config.toml
n_layer = 12
d_model = 320
n_head = 5
n_kv_head = 1
head_dim = 64
d_mlp = 832
vocab_size = 8192
activation = "swiglu"
norm = "layernorm"
norm_place = "pre"
norm_eps = 1e-06
positions = "rope"
rope_base = 1790.0
rope_fraction = 1.0
qk_norm = true
attn_scale = 0.125
bias = "none"
tie_embeddings = false
parallel_block = false
init = "normal"
init_std_qkv = 0.0341
init_std_o = 0.00696
init_std_up = 0.0341
init_std_down = 0.00431
init_out_by_depth = true
optimizer = "adamw"
lr = 0.00143
lr_mult_up = 0.638
beta1 = 0.95
beta2 = 0.99
lr_head = 0.00409
warmup_steps = 366
schedule = "cos"
final_lr_fraction = 0.0
batch_tokens = 32768
seq_len = 384
doc_mask = true
train_tokens = 341100000
steps = 10410
dataset = "wikipedia_en"
Each number is 128 + 24 x the weight over its row's rms, rounded and kept within 0 to 255. Layers, rows and columns count from 0. The size above them is the row's rms in percent of the matrix's.

# layer 4 attention query, 320x320, rms 0.0825, rows 10-37,74-100,138-164,202-228,266-292, columns 40-79
size [ 82  83  67  77  82  82  96  69  93 102 110 112  86  96  92  87 108  92  83  96  82 103  94  93 137 103  96  91  89 101  95  88  92  97  90 101 103  98  93  97  95  99 100  91  92  97 100  86  88  97  92  99 109 101 103  91  87  69 113 113  72  91  73 106  90 110 119  88 103 127 100  99 105 107  96 122 100 122 101 100 105 107 109  81  91  91 103  90  86 121  86 101  80  98  87  86  93  95  95  96  91  97  87  87  80  98 124  88  91  85  86  88  77  75  74  94  67  71  73  74  90  83  70  83  71  75  78  79  91  76  74  66  85  84  78  69]
[[ 79 134 109 131  99 133 143 108 125 130 122 110 130 121 152 151 152 138 140 137 155 169  93 126 119 158  89 119 133 135 117  99 146 139 138 139 140  79 118 139]
 [126 100 109 130 161 132 129  97 154 109 136 128 122  81 142 126 146  87 137 163  71 191 158 127 126 135 126 148 119  83 155 159 124 103 129 132 140 129 144 114]
 [119 127 102 112 111 116 116 132 142 134 139 142 123 123 170 131 152 115 123 123 141 189 141 129 113 149  78 143 124 124 131 120 142 129 102 103 128 132 162 122]
 [159 119 149 139 142 103 106 110  91 132 111  87 139  69 123 116  68 120 125 132 115 141 113 128 134 117 186 134 172 133 147 135  99 103 118 109 121 150 170 143]
 [154 133 114 141 174 135 114 121  93 129 148 122 144  99 135 135 118 118 124 148 112 174  97 115 145 101 128  78 129 111 105 177 125 131 132 118  89 105 147 132]
 [147 141 117 148 102 143 119 111 144  79  79  94 155 161  85 138 117 154 101 114 141  73  93 114 140 119 158 140 117 135 106 138 138 158 128 105 148 126 116 125]
 [125 104  76 136 108 121 102  99 151 115 149 145 104 142 137 187 146 119 101 161 154 147 104  80 140 128 115 120 105  66 121 156 156 132 104 146 139 128 157 101]
 [200 148 140 126 122 119 108 124 112 119 115 100 135 119 105 148 106 156 137 100 158 119 130 128 130 110 167 106 120 145 149 166  94 131 108 130  88 197 112 138]
 [ 97 142 179  90 128 134 155 128 106 121 120 162 125 114 134 111 129  93 126 130 103 111 104 129 103  96 128 122 109 113 146 171 113 146 133 118 147 118 191 140]
 [143 139 166 166 149 150 146 144 147 105  91 136 157 127 121 117 167 152 131 111 133  77  95 115 149 115 152 110 116 152  99 143 104 145 127 136 163 167 116 101]
 [128 120 130 146  96 116 109 145 123 149 174  99 140 112 116 158 120  99 166 134 132 133 160  90 101 139 164 118 143 124 130 130 131 136 109 125 138 124 124 142]
 [131 152 148 116 159 184 131 124 164  92 125 150 112  94  91 164 139 156 121 116 131  99 122 155 145 107  98 130 134 125 151 138 123 122 130 145 169 161 138 122]
 [172 120 222 117 130 102 130 134  79 166 106 120 151 161 134 114 114 132 111 113 103 147 122 102 129 116 155  94 132 149 115 151  94  88 149  84 107 117 128 112]
 [134 140  92 147 116 188 171 112 151 107 164  82 119 129  80 133 138  94 172  99 128 100 162 117  94 133 198 117 149 213 101 102 146 145 117 122 119 101  92 168]
 [121 111 129  99 103 101 144 151 129 135 114 146 120 140 139  91 136 131 112 118 135 101 122 139 115 152 121 140 142 162  87  98 106 149 112  90 167 143 116  79]
 [135 125  72 153 103 113  97 122 150  96 146 112 102 122 150 118 138 151 113 139 129 125 156 164 138 189 178 156  91 120 123 133 158 124 160 131 174 149  93 121]
 [136 114 127 138 110 124 120 119  96 169 161 104 113 139 131 158 123 146 115 129 130 150 109  77 129 153 179  91 131 156 147 109  87 137 131 134 137 103  70 126]
 [117 133 126  78 109 132 153  93 112 170 152 127 152 140 104 136 108 144 171 152 126 147 181 122 116 106 132  91 166 137 120 123 128 129 129  81 100 117  72 147]
 [112 142  84 141 129 168 143 120 169  88 147 144 106 104 154 101 152 111 156 139 144  89  98 128 151 147 148 134 134 134 131 143 139 119 148 137 121  83  81 153]
 [107 162 116 110 146 126 116 147 134 107 127 156  97 100 137 109 132 112 155 138 106 116 142 112 150 118 134 141 110  83 140 149 204 122 157 154 127  95 143 101]
 [132 138 162 122 113 109 152 162  87 137 117 133 127  75 129 123 144 105 162 119 159 129 151  66 119 117 137 102 136  97 134 139 121 102 118 110 106 159 137 125]
 [143 121 206  98 148 169 150 129 103 147  96 126 157 124  89 110 111 118 172 116 125 136 112 129 140  82 124 124 168 118 137 149 133 110  98 151  88 128 114 127]
 [161 114 183 124 138 138 145 145 122 136  91 138 172 128 126 132 127 108 131 131 104 136 119 101 123  84  90  99 129 116 167 137 138 153 124 149 112 110 159 152]
 [134  86 187 162 127 100 131 140  90 174 111 151 161 145 110 153 126 135 110 120 129 141 129  90 147 155 129 118 138 105 101 119  82 150 121 135 139 138 133 138]
 [147 115  90 143 105 162 132 135 157 111 135 113  96 123 151 156 159  83  85 147 132 124 159 130  98 164 136 177  89 154 113 129  94 154 116 121 152 137 125 154]
 [123 128 134 111 155 156 139 135 108  67 133 117 115 113 148  83 141 148 127 116 138 107 140 182  96 104 100 115  87 114 152 121 114  99 137 157 115 176 175 142]
 [119 141 136  98 139 162 145 107 155  95  97 133 141  82 126 143 128 135 141 143 145 115 109 146 139 105 121 132 147 126 135  89 150 122 150 144 112 150 127 139]
 [129 118 123 139 124 115 116 152 116 115 123 139 138 128 150 163 140  82 103 122 145 110  83 143 140 169  61 155  85 113 121 141 153 109 136 129 151 132 149 105]
 [129 161 132  77 121 147 117  94 169 106 112 134 130 134 142 115 136 140 156 134 152 121 133 144 153  91 122 142 115 143  82 127 155 139 141 129 102  98 114 129]
 [106 131 101  96 139 151 112 127 135 135  92 166 118 121 117 130 107 131 127 147  95 141 115 175 125 143 111 104 136 117 140  73 143 128 183 175 106 151 164 152]
 [139 106 111 121 143 158 176  78 133 148 139 143 105 141 116 159 121 138 122 122 112 167 155 147 115 106 114 168 138 163 133 156 135 141 102 131 127 100 151 137]
 [154  99 100 152 134 115 114 107  78 145 149 116 127 183 107 157 128  80  92  57 147 105 156  76 120 181 128 126 143 124 167 139  99 142 128 120 130 137 116 136]
 [163 108 160 148 183 145 125 130  96 116 102  97 130 135 114 175 141  95 111 107 103 147 120 125 112 130 112 102 103 131 170 120 124 149 144 150 122 132 155 154]
 [124 144 126 159 122 122  57 140 107 116 129 152 123 126 118  98 147 122 109 140 115 102 107  83  97 177 123 107 119 134 148 107 123 145 125 123 166 144  94 144]
 [138  99 125 172 145 164 156 135 114  87 139 124  76 150 122 165 114 145 171  78 156 137 107 124  84 125  95 121 127 122 139 127 129 160 106 124  95 119 164 124]
 [136 117 163 184 126  98  89 144 138  93 137 121 144 130 137 117 127 114 142 110 133 144  94  83 102 157 137 126  95 131 155  96 133 157  96 113 141 151  99 125]
 [135 114 143 122 123 148 120 167  79 166 101 150 132 142  86 190  95  90  78 111 128 156 142 144 105 155 138 120 140 131 147 131  94 125 192 158 142 113 190 154]
 [120 133  96 199 142 164 120 129 125  89 143 105 166 152 151 106 152 133 106 100 126  68 123  67 131 160 126 112  72 134 128 123  77 122 151 128 151  99 118 147]
 [127 120 141 108  99 116 163 120 108 131 128 134 144 121 142 131 119  96 131 174 138 120 133 154 121 111 173 140 121 150 146  87 160 142 130  88 116 122 130 139]
 [143 191 141 117 117  90 135 126 162 108 131 104 130 113 140 116 147 115 114 161 125 135 102 124 118 114 180 126 131 113 140 138 100 167 154 110 131 141 111 148]
 [115 110 138 154 112  84  89 159 126 118 126 133 158 135 130  98 101 138 132 121  79 143 146 115 102 153 125 137 166  89 147 111 122 136 124  81 147 166 146 101]
 [131 146 138 139 179 167 142 132 106 135 151  43 157 119  95 145 118 154 142 128  95  61 125 155 133 106 197 125 128 123 116 117 142 114 120 151  92 102 118 141]
 [128 161 100  82 117  98 118 147 139 157  74 117 181 101 124 116 137 156 124 177 117 147 117 165 106 121 201 135 137 127 133 104 168 126 164 145  94 134  98 167]
 [111 124  34 132 105 143 125 107 139 112 111 106 126 148 185 116 153 147 148 139 163 166 132 143 173 111 157 132 119 137 142 125 124 107 138 126 114 146  87 125]
 [ 72  93 126 161 126 121 114 152 137 178 137 132 130 109 122 147 117 157 126 115 229 136  94  90 147 152 122 118 131 137 137  75 145 113 106 114 162  87 120 117]
 [112 163 113  92  95 135 173 109 146 139 135 142 171 125 146  86 130 102 113 112 108 128 179 140 138 126 133 155 159 158 121 121 139  90 162  87 138  87 125 147]
 [163 101 119 123 153 141 125  89 109 135 140 111 133 160 107 138 131 151 102 126 135 125 123 154 115 148 126 121 104 140 118 147 112 121 131 145  79 146 130 145]
 [113 133 139 152 141 123 166 135 104 129 118 118  80 124 129 104 109 134 179  76 147 165 115 127 123 119  92 139 127 138 125 117 134 165  90 133  88 132 192 118]
 [126 131 188 168  82 108 156 125 163 194 151 163 125 121 159 126 133 115 100 134 137 138 126 117 128 162 119 136 121 104 113 110 103  95 116 105 153 141 137 114]
 [152 123 194 106 112 121 152 111 128 188 144 171 146 120  84 144 139 132 112 132 121 121 106  97 108 151 127 128 175 118 129 117  88 133 130 123 105 127 121  98]
 [160 101 124 136 133 108 102 138 107 124 131 169 140 112 127 151 133 123 117 122  85 138 142 125 109 185  96 123 150 104 142 123 102 134 153 111 146 101 146 145]
 [150 119 114 169 144 141  90 152 129 140 127  91 146 139 144 113 169 161 112 173 128 100 138 106 162 168 113 148 104 160 144 135 121  83 138 156 154 127  99 133]
 [136  89  74 163 111 140 140 137  90 109 113  83 171 146 161 126 103 114 104 103 134 149 133 113 119 141 122 121 144 151 123 130  79 106  99 148 123 139 115 152]
 [109 135 135 136 116  73 127 153 111 175 103  95 127 113 154 129 120  99 150 141 116 120  92 154 110 131 128 131 118  45 122 131 121 132 150 107 120 151 134 119]
 [142 160 109 105 150 120 121 100 119 149 122 166 159 108 101 150 128 146 126  63 124 121 122 122 139 162 122 138 152 114 135 111 118 128 180 136 101 126 157  89]
 [108 158  97  75 134 149 134  82 160 143 127 115  97 107 138 147 131 162 157 156 153 157 111 144 116  97 124 107 102  99  93  88 166 155 154 125 133 100  80 115]
 [166 115 146 164  97 112 120 117 136 153 128 139 146 128 154 146 162 113 130 173 123 159 139 106 135 149 112 121 123 151 169 164 141 128 128 133 109  89 140 175]
 [158 148 167 140 115 154 112 101 158 122 144 124  85 142 124 164 167 158 135 150 120 121 145 121  99 139 108 104 122 109 120 100 152 147 123 103 150 114 128 112]
 [177 112 128 175 146 107 111 136  97 126 134 134 155 173 159 116  96  94  89  91 118 135 145  90 131 169 110 145 109 125 127 135  82 105 111 100 136 119 135 147]
 [164 119 132 184 134 104 116 129 113 103 116 143 135 150 141 121 113 105  65  95 120 125 147  96 132 163 138 167  88 135 140 145  94 108 114 136 120 125 120 131]
 [115 153  88 119 144 132 146 108 112 137 106 148 122 108 100  95  85 153 107 138 143 116 110 128 142 109 136 122 122 154 138  87 116 149 163 121  82 116 131 131]
 [133 122 116 116 109 165  82 107 172 155 112 131  76 134 118 190 110 137 159 142 137 119 115 137 132 104 113 138 130 148 127 132 174 153 117 117 105 120 138  95]
 [108 143 174 129 107  84 142 123 139 158 102 151 157  92 144 141 110  99 115 105 109 128  83 131  99 137 100 143 134  74 158 108 129  97 116  94 129 117 187 116]
 [159 117 132 164 147 141 142 108 108 155 143 159 125 146 133 144 142 139  92 114 136 142 125  70 140 150  95 147 107 159 129 183  96 110 143 127 119  78 150 157]
 [122 139 115 116 126 115 135 125 142 119  92  95 116 142 140  70 117 145 140 113  86  69 113 117 152 148 147 123 106 173 135  93 116  96 153 118 117 118 133 143]
 [137 115 144 168 105 100 145  91 104 169 161 127 108 159 122 121 137 109 117 125 164 188 144  72 129 163 141  75 139 155 112 129 114 148 134  94 149 152  92 102]
 [171 132 115 164  91 109 125 170 154 110 123 159 115  86 150 114 125  70  99 145 141 151 144 113 159 164 132 159 148 162 105 138 102 137 121 113 140 138 136 170]
 [150 130 103 119 146 139 117 141 107 125 162 112 202 172 122  95 100 125 113  70  81 119 123 120 114 149 141 154 131 121 130 157  94  80 116 127 113 135 139 147]
 [ 73 125 129 144 152 173 162 137  99 145 162  89 167 117 103 124 128 143 169 127 130 120 148 121 123 125 149  90 120 149 127 126 158 147 132 175 120 116 115 131]
 [113 183 143  90 148 110 147 102 115 169 108 141 144  87 147 128 150 139 169 131 121 121 130 143 103  95 141 122 132 116 176 104 161 153 163 125  84  89 124 138]
 [147 118 105 139 118 142 121 127 136  76 123 137  82  93 160 116 129 115 135 146 148 108 142 145 153 120 156 126 136 137 124 110 137 144 116 127 150 177  98 151]
 [137 119 115 162 145 150 115 108 162 169 154 157 106 170  82 134 134 143 115  96 164  87 110  84 107 148 163 150 113 159 178  90 116 115 136 153 143 126 125 152]
 [141 156 139 156  92 113 147 145  54 140 109 143 177 121 126  98 107 124 141 119 155 151 134 124  95 126 135 108 159 110  87 163 106 122 141  98 113 142 103 115]
 [135  78  99 151 180 141 136 133 148 140 147 115 129 151 140 148 151 153 157 156 128 144 150 118 150 148 132 128  95 139 117 125 140 118 134 157  91 115 124 152]
 [137 137  96 111 129 131 125 146 178  95 126 125 110 115 103 104 104 150 134 127 128 118 117 144 188 102 155 113 124 181 117 143 161 146  90 160  96 101 152 147]
 [ 98 123 175 134  86 113 115 121 141 129 131 193 101 121 173 126 164 109  76 125 140 134 110 125 107 165 108 161 120  76 104 110 100  88 126  72 175 157 145  97]
 [164 112 141 130 129 117 151 132  92 163 158 138 153 117 135 122  78 123 120 132 122 184 132 127 153 159 124 130 128 116 102 138  85 128 103 137 151  96 133 134]
 [172 102 130 123  87 104 112 135 121 152 108 168 158 120 111 164 131  99 106 148 115 176 137 123  66 178 120 159 131 114 142 136 103 139 124  80 150  85 115 146]
 [148 117 145 149 128 111 134 121 130 156  92 158 142 119 142 105 146 149  82 121  89 100 109 110 151 141 108 157 121 129 150 119 137 127 101 144 127 149 141 136]
 [122 106 119 143  92 166 160 122 134 116 104 106 116 102 150 159 142 120 127 123 182 113 104  98 124 130 169 129 117 157 127 107  99 163 106 145 139 170 122  97]
 [151  94 157 139 109 116 104 150 155 148 145 168 124 154 167 161 149  89 126 119 109 164 119 134 111 163  66 155 131  89 124 106  93  97 127  83 153 164 159 122]
 [ 91 158 149 127 127 133 138 109 109 150 102 158 132 143 100 155 151 125 130 113 108 130 108 143 106 113  99 126 120  80 131  85 123 158 197 112 158 102 149 119]
 [126 135 109 103 162 128 131 122 131 112 127 122 152 141 112 131 119 189 131 128 146 106 129 149 149  74 132 130  95 121 152 146 141 123 142 173  96 128 132 107]
 [ 82 138 174  81 100 128 133 142 118 110 167  98 151  95 109 112 119  89 135 162 111 143 100 150 138 106 132  87 199  98 141 116 142 105 110 138 105 157 145 156]
 [141 142 115  70 167 155 139  80 176 118 166 111 119 123 130 132 155 157 114 101  91 136  98 160 138  85 126 120 145 131 119 139 122 108 133 154 168 139 128 136]
 [149 135 136 170 109 128  73 133  94 166 178 125 119 162 178 163 158  72 135 135 114 126 132 115 107 151 122 118 137 109 114 114 132 130  85  82 114 100 136 138]
 [135 107 134 175 114 150 115 121 126 151 167 103 137 165 119 165 128 103 106 119 119 168 125  81 111 149 140 184 137 138 128 140  99 122 108  80 159 136 122 124]
 [132 113 150 131 120 138  94 124 134 147 122 181 107 143 183  99 144 109 156 121 167 127 173  70 119 155 119 117 105 116 133 124  88 128  89  92 126 133 111 111]
 [105 135 127 113 147 164 114 130 174 125 139 101  87 145 155 130  88 170 133  88 122 120 141 108 128  95 130 153 128 101 113 132 119 169 127 123  92 117 113 138]
 [133 107 149 155 117 147 120 145 101 143 138 138 110 139 148 126 162  39 145 156 131 142 134  98  99 168  99 105 120 173 109 119  95 134  83  91 125 101 151 127]
 [137 121 142 118 116 127 133 120  99 171 135 114 179 113 131 175 140  85 113 107 148 107  57 120 136 134  88  92 145 107 174 142 168  97 125 111 146 184 143 110]
 [146 143 136 141 129 137 131 169 105 120 136 193 143 121 131 138 143 115 100  69  82 147 156  80  73 117 118 161 125 103 106 104 105 130 147 100 135  97 116 124]
 [122 103 100 103 144  88 127 123 168 113  83 104 123 124 103 125 121 133 112 143 144 135  75 144 106 167 137 148 113 137 132 169 110 126 164 141 140 140 106 117]
 [123 141 164 145 152 125 149 128 125 104 161 113  99 128 119 131 120  79 139 118 114 141  94 133 127 126  99 141 155 119 108 129 139  96 132 109 159 153 113 133]
 [144  92 127 146 107 144 150 132 110 169 131 105 137 142 124 152 140  81 141 132 146 126 141  89 108 160 148  91 150 148 115 157 125 152  89 119 125 110 144 120]
 [107 130 136  99 134 114 147 125 146 124 137 162 148 154  83 178 152 150 134 138 124 152 141 152 123 104 146 108 159 131 124 109 128 109 162 166 106 117 105  98]
 [ 86 119 114 110 139  81 121 100 118 163 151 119 164 117 129 118 131 155 158 144 138 142 138 165 170 126 138  78 105  97 115 140 144 126 150 150 114 139 125 151]
 [106 159  90  92 141 128 135 139 142 115 109 139 140 110  82 158 104 156 102 132  94 127 130 163 138 126 131 153 133 119 129 163  94 139 177 133 119 119 120 165]
 [126  93 125 116 145 178 114 110 145 124 139 190 128 118 106 162 114 125 117 117 114 140 167 119 105 161 106 151 106 135 119 135  81 138 158 135 128 140 131 110]
 [109 144  96 121 135  92 124 138  85 148 145 117 177 144  86 119 123 133  94 189 128 146  83 176 148 110 144 110 140 144 125 135 146  54 150 156  99 140 122 167]
 [153 112 141 133 153 138 146 139 178 113 122 119 177 115 113 130 108 201 100 112 144 123 121 132 116 106 129 154 146 118 128 174 128 128 151 139 147 133 100 158]
 [117 165 137 106 146 157 129  96 152 119  78 122  83 124 138 129 101 147 152  58 120 102 147 104 101  93 141 161 156 129 131 150 131 196 135 122  81 131 168 128]
 [110 126 105 154 127 115 171 104 102 152 114 142 121 148  87 150 143 115 108 119 130 144 129 136  92 153 110 135 108 135 121 114  93 100 143 116 177 124 117 124]
 [141 103 121 125 152 154 108 116 104 150 157 130 153 140 127 127 166 103 138 131 135 139 106 119 136 141 129  89 116 142 126 128 137 136  65 109 141  99 133 128]
 [141  99 137 156 127 145 127 152 141 135 177 101 121 122 152  80 140 123 130 130 119 125  90 110 158  98 135 101 168 109 135 130 121 113  82 101 139 122 132 149]
 [119 137 114 154 119  92 101 153 111 147 155 122 130 132  90 164 158 125 107 113 159 128 112 108 140 157 143 135 141 146 137 141 107 122 134 135 156 158 129 124]
 [106 126 101 132 130 116 117 154 128 130 154 109  99 146  97 154 132 128  70 145 124 117  89 148 161 163 108 144 120 142 133 159  70 107 154 101 156 156  86 129]
 [128 120 130 171 102 104 136 129 142 140 156 123 104 133 149 108 126  91 107 116 130 183 106 145  97 118 102 117 135 133 145 116 119 117 113 120 174 169 147 140]
 [141 136 149 158 143 108 153  87 110 189 133 160 161 122 131 111 158 154 151 123  94 100 137 136 122  70 108 103 169 115 147  87 149  72 160 118  84 116 160 139]
 [ 91 203 112 135 132 124 138  97 121 134 118 117 126 155 110 173 134 162 125 119 130  73 140 135 152  86 139 151 127 123  95 125 155 165 159 136 153 142  66 134]
 [118 164 128  98 122 145 148 136 167 126  70 161 157 132  88  90 144 147 156 122  95 143 152 163 136  76 136 126 143 111 133 108 149 134 147 179 115 126 155 132]
 [102 150 134  64 179 136 150 110 119 139 114 106 125 104 125 129 173 146 156 110 117 137 141 159 164  75 168 119 109 138 131 132 173 155 127 118  92 114 142  87]
 [159 102 134  96  87 118 106 124 180 142 130 173 110 112 155  88 106 122 162 152 102 133 155 122 145 150 151 148 144 100 144 134 111  77 124 137  96 100 119 145]
 [121  99 113 140 140 163 168 139 147 141 148 143 168 166 111 171 131 136 139 149 145 145  98 118  94 136 102 147 129  94 180 138 111 137 156 141 106 121 180  96]
 [123 127 121 153 126 113  73 139 143 138 150 135 109 157 138 130 145 131 101 150 154  95 135  83 119 142 125 141 132 147  96 101 100  64 154 121 142 146 104 163]
 [ 82 183 109 106 140 152 108 136 145  91 133 124 133 139 157 117 103 179 139 114 124  89  98 148 143 106 144 107 138 122 123 123 153 127 158 132 123 147 125 101]
 [123  78 116 170 110 121 112 134 123 111 144 128 134 143 163 138 119 101  97 149 141 115 107 125 166 142 131 115 117 128  99 103 110 100  80 132 170 137 113 167]
 [156 128 160 134 130 120 155 136 170 160  80 119 122 102 113 197 130 111  94 112 135 155 156 141 107 135 120 143 129 142 139 119 115 150 131 169 111  71 190 173]
 [158 118 114 187 140  86 112 100 132  91 140 160 134 145 129  77  97 160 173 157  81 120 118 105 125 143  87  98 105 117 164  92  94 126  93 128 144 106  87 126]
 [145 141 123 153 117 133 168 141 120  88 103 133 158 134 119 146  87 102 129 146 141 142 147 136  95 132 146 130 152 119 124 105 124 167 145 124 101 116 177 121]
 [134 143 120 165 120 138 147 130 108  75 151 126 141 117 108 177  79 113 149  90 140 141 131 139  65 167  90 134 125  96 150 146 133 147 128 121 140 138 127 146]
 [140 108 139 167 114 101  94 165 158 127 136 139 141 129 161 117 132 108 101 127 119 141 115 119 112 178  99 120 152 128 103 140 112 103 110 118 146 105 137 154]
 [ 83 135 133 154 154 171 147 150 128  93 119 114 161 104  99 139  92 141 195 171 110 111 142 107 139 132 132 132 151  95 123 116 125 148 164 135 109 123 133 109]
 [116 199 155  41 126 123 109 130 101 132  77 122 127 128 134 111 159 116  97 135 114 115 132 165 154 113 175 160 146 163  97 164 132 119 129 112 137 135 142 149]
 [113 156  82 119 132 121 136 114 142  97 144 134  60 116 120  92 134 167 181 114 105 164 140 168 122 134 112 118 132 100 168 133 161 119 152 119 120 172 134  55]
 [ 92  99 114 147 126 133 108 163 149 120 101 152 126 111 144 127 119 189 115 122 131 129 122 136 165 153 140 148 140 113 123 114 133 139 172 142 136 146 146 122]
 [131 141 152  95 129 137 156 142 122 121  81 119  93 127 175 125 169 130 121 126 167 127 185 113  99 125 170 188 134 137 146 162 125 162 160 114 141  80 145 110]
 [174 128 116 151 133 135 163 100 113 142  98  80 148 159 109 146 146 106 108  99 100 124  93 126 126 144 139 158  80 138 171 140 115 162 118 139 107 138 134  91]
 [105 163  98 145 143 128 183 129 123 106 116 147 107 141 164  94  96 167 148 123 111 120  94 143 140 132 116  97 103 126 127 103 166 122 153 139 106 159 138 123]
 [ 88  97 153 144 142 144 124 176 128 149 154 130  94 117 123 127 126 116 126 145 153 123 117  86 126 153 107 138  96 106 126 145 123  87 129 117 145 104 131 121]
 [125  79 158 142  99 126 127 135 151 141 125 101 116 110 148 131  90 124 150 147 140 158 148 133 128 158 141 128 146 113 140 137  92 111 121 165 113 100 123 187]
 [165 107 131 131 125 115 115 130 155 152 111 120 148 128 111  91 113  86 117 145 144 161 113 129 125 157 122  86 135 148 135 147 106  83 108 140 106  92 147 165]
 [157 130 153 139 133 100  83 131 167 152 146 135 131 107 102 143 133 115  96 163 137 102  95 114 128 185 116 170 156 127 125 147 104 145 104 129 166 125  96 184]
 [ 99  86 151 145 136 157 117  94 107 128 135 100 108 116 123 119 140 134 167 106 137 140 147 131 110 114 125 134 107 127 121 129  98 140  76 138 128 119 120  88]
 [135 123 113 106 131 114 141 122  98 164 141 103 128 141 109 137 105 131 139 119 110 155 119 163 141 133 146 102 142 140 137 154 134 122 129 113 147 149 120 159]
 [147 120 115 128 123 133 121 116 134 114 115 138 125 116 129 149 129 155 122 139 162 131 136 107 123 118  77 142 101  95 166 110 119 128 154 102  54 120 172  95]]
# layer 4 attention key, 64x320, rms 0.0742, rows 10-36, columns 40-79
size [ 83 119 150  95  85 110 111 115  89  95  94  88 157  92  89  93  91  87 106  96 115  82 102 108  84 100 101]
[[115 137 116 158 140 122 140 107 119 105  94 128 116 115 160 128 177 132 116  96 113 121 129 147 137 115 112 150 107 107 162 137 118 112 151 143 122 163 166  89]
 [113 171  94  96  94 156 147 118 141  97 109 129 110 122 145 144 111 141 152  65 123 116 128 162 114 103 153 160 131 136 137 150 152 176 116 122 127 148 101 110]
 [137 150 111 110 153 133 150 104 130 101 113 136 149 143 156 134 123 164 152 119  98 112 119 159 133  61 140 122 110 104 149 125 161 137 144 132 113 117 138 115]
 [158 138 105 185 120 148 141 131 142 114 132 126 135 113 137 161 131 128 111 129 119 158 140 163 123  87 130 153  97 160 123 140 147 160 114 135 158 114 172 151]
 [134 121 130  94 138 104 138 154 135 140 153 131 173 126  84 172  73 128  90 112 124 149 114 127 135 108 187 150 143 109 137 128 169 100 113 140 102 143 116 126]
 [144  75 135 180 120 117 118 142  75 163 133 131 124 146 123 125 137 127 104 127 175 172 149 105 129 161 114 141 131 162 106 111  74  62 124 128 131 152 132 116]
 [132 160 104  99 111 115 148 119 124 108 154 112 160 147 153 146 112 174 141 115  84 148 118 173 113  53 138 117 131 130 132 152 144 123 151 110  98 134 127 110]
 [122  99 132 161 114 123 117 142  93 146 162 127 138 148 131 129 130 102 101 121 141 153 160  89 141 193 116 102 142 132 107 131  95 108 128 119 138 119 104 143]
 [155 100 148 123 126 133 108 118 118 149 123 105 132  97 134 130  87 172  76 120 168 169 108 116 139 114 176 142 131 133 112  96 161 140  98 121 134 127 109 127]
 [148 111  93 133 133 124  79 150  95 166 119 125 149 136 101 145 172 132 108 147 137 140 127 123 108 151 131 165 135 146 132 117  83  85 107 106 170 178 145  98]
 [134  79 132 167 138 129 105 130  76 158  66 165  95 131 136  95 120 129 135 108 106 145  89 111 145 124 139 121 105 101 101 130 115 134 123 103 128 119 113 124]
 [130 123 123 124 124 146 126 138 130 125  92  87 136 124 120  28 152 118 107 167 144 129 103 125 119 127 121 128 128 176 117 134 129 125  62 148 122 146 105 117]
 [157 123 109 147 102 110 105 153 134 140 135 121 112 140 136 129 152  86 135 166 157 143 146  95 138 186 119 113 168 133 122 115 103 123  93 131 158 116 109 145]
 [113 144 126 145 136 119 127 144 166  91  87  91  62 167 131 123 146 180 131 106  92 104  97 146 130  89 134 126 115 163  96 151 102 146 145 131 134 126 162 100]
 [146 147 126 140 156 127 122 108 126 100 132 104  94 147 172 149 146 140 111 114 159 126 155 105 126  90 107 139  90 121  99 169 128  97  80 133 139 113  76  86]
 [139 157 154  99 132 112 161 147 172  99 111 142 149 139 112 142 149 119 150 149 126 105  92 177 113 115 117 107 115  86 132 119 146 170 153 147 134 140 150 115]
 [161  97 156 126 135 155 144 168 135 167 129 128 140 138 107 183 129  79 139 139 111 141 117 101 163 129 123  92 126 155 131  81  98 130 123 137 123 122 166 102]
 [111 130 126 103 142 135 135 130 132 149 109 163 119 133 138 116 136 137 139 129 110 111  95 116 126  74 139 119 106 118 141  90 154 112 133 149  62 138 100  91]
 [135 130 116  99 123 161 152 115 122 103 102 126 107 137 122 132  77 157 151 133 127 117 132 162 121  87 161 135 118 139 155 117 174 130 128 118 129 141 154 103]
 [ 76 127  93 129 103 121 103 106 107 139 109 122 163 157 151 158 124 158 146  90 124 151 143 126  85 107 105 121 116 114 166 115 177 119 182 103 134 108 127 111]
 [186  91 125 130 120 121  80 106 124 156 102 100 126 112 114 139 159  58 102 165 137 150 135 111 112 182 111 133 133 119 131 135  75 165  96 145 148 123 128 154]
 [158  94  95 137 121 126 110 107 145 122  97  98 107 120 141  93 133 115 123 137 167 141 139 125 138 195 137 112 113 160 145 134 163 119  96 148  96 163 103 145]
 [150 100 106 154 107  90 100 186 104 148 123 124 118 115 111 123 107  96 110 114 143 156 157 111 150 175 168 133 128 128 113 124 108 124  76 124 133 146 100 162]
 [149 134 124 137 110 133 107 157 100 112 157 147 111 140  71 148 100  86  93 129 156 136 136  95  92 164 137 116 123 188  99 141  42  96 110  81 138 123 109 142]
 [144 103 116  81 202 150 135 158 105  93 138  94 112 128 119 130 148 101 160  95 114 120 144 171 138 136 152 153 127 152 135 130  82 139 152 142 137 103 153 174]
 [108 174 125 103 110 122 108 135 151 146 142 114 123 107 122 124 140  98 149 143 117 143 168 140  66 134 132 113 133  68 108 140 140 159  90 175 138 118 104 148]
 [ 74 184 133 117 101  80 102 110 127 129  84 131 113 116 103 151 115 154 132  91 108 128 121 175 121  92 148 179 118 128 117 127 126 128 113 111 134 138 142 152]]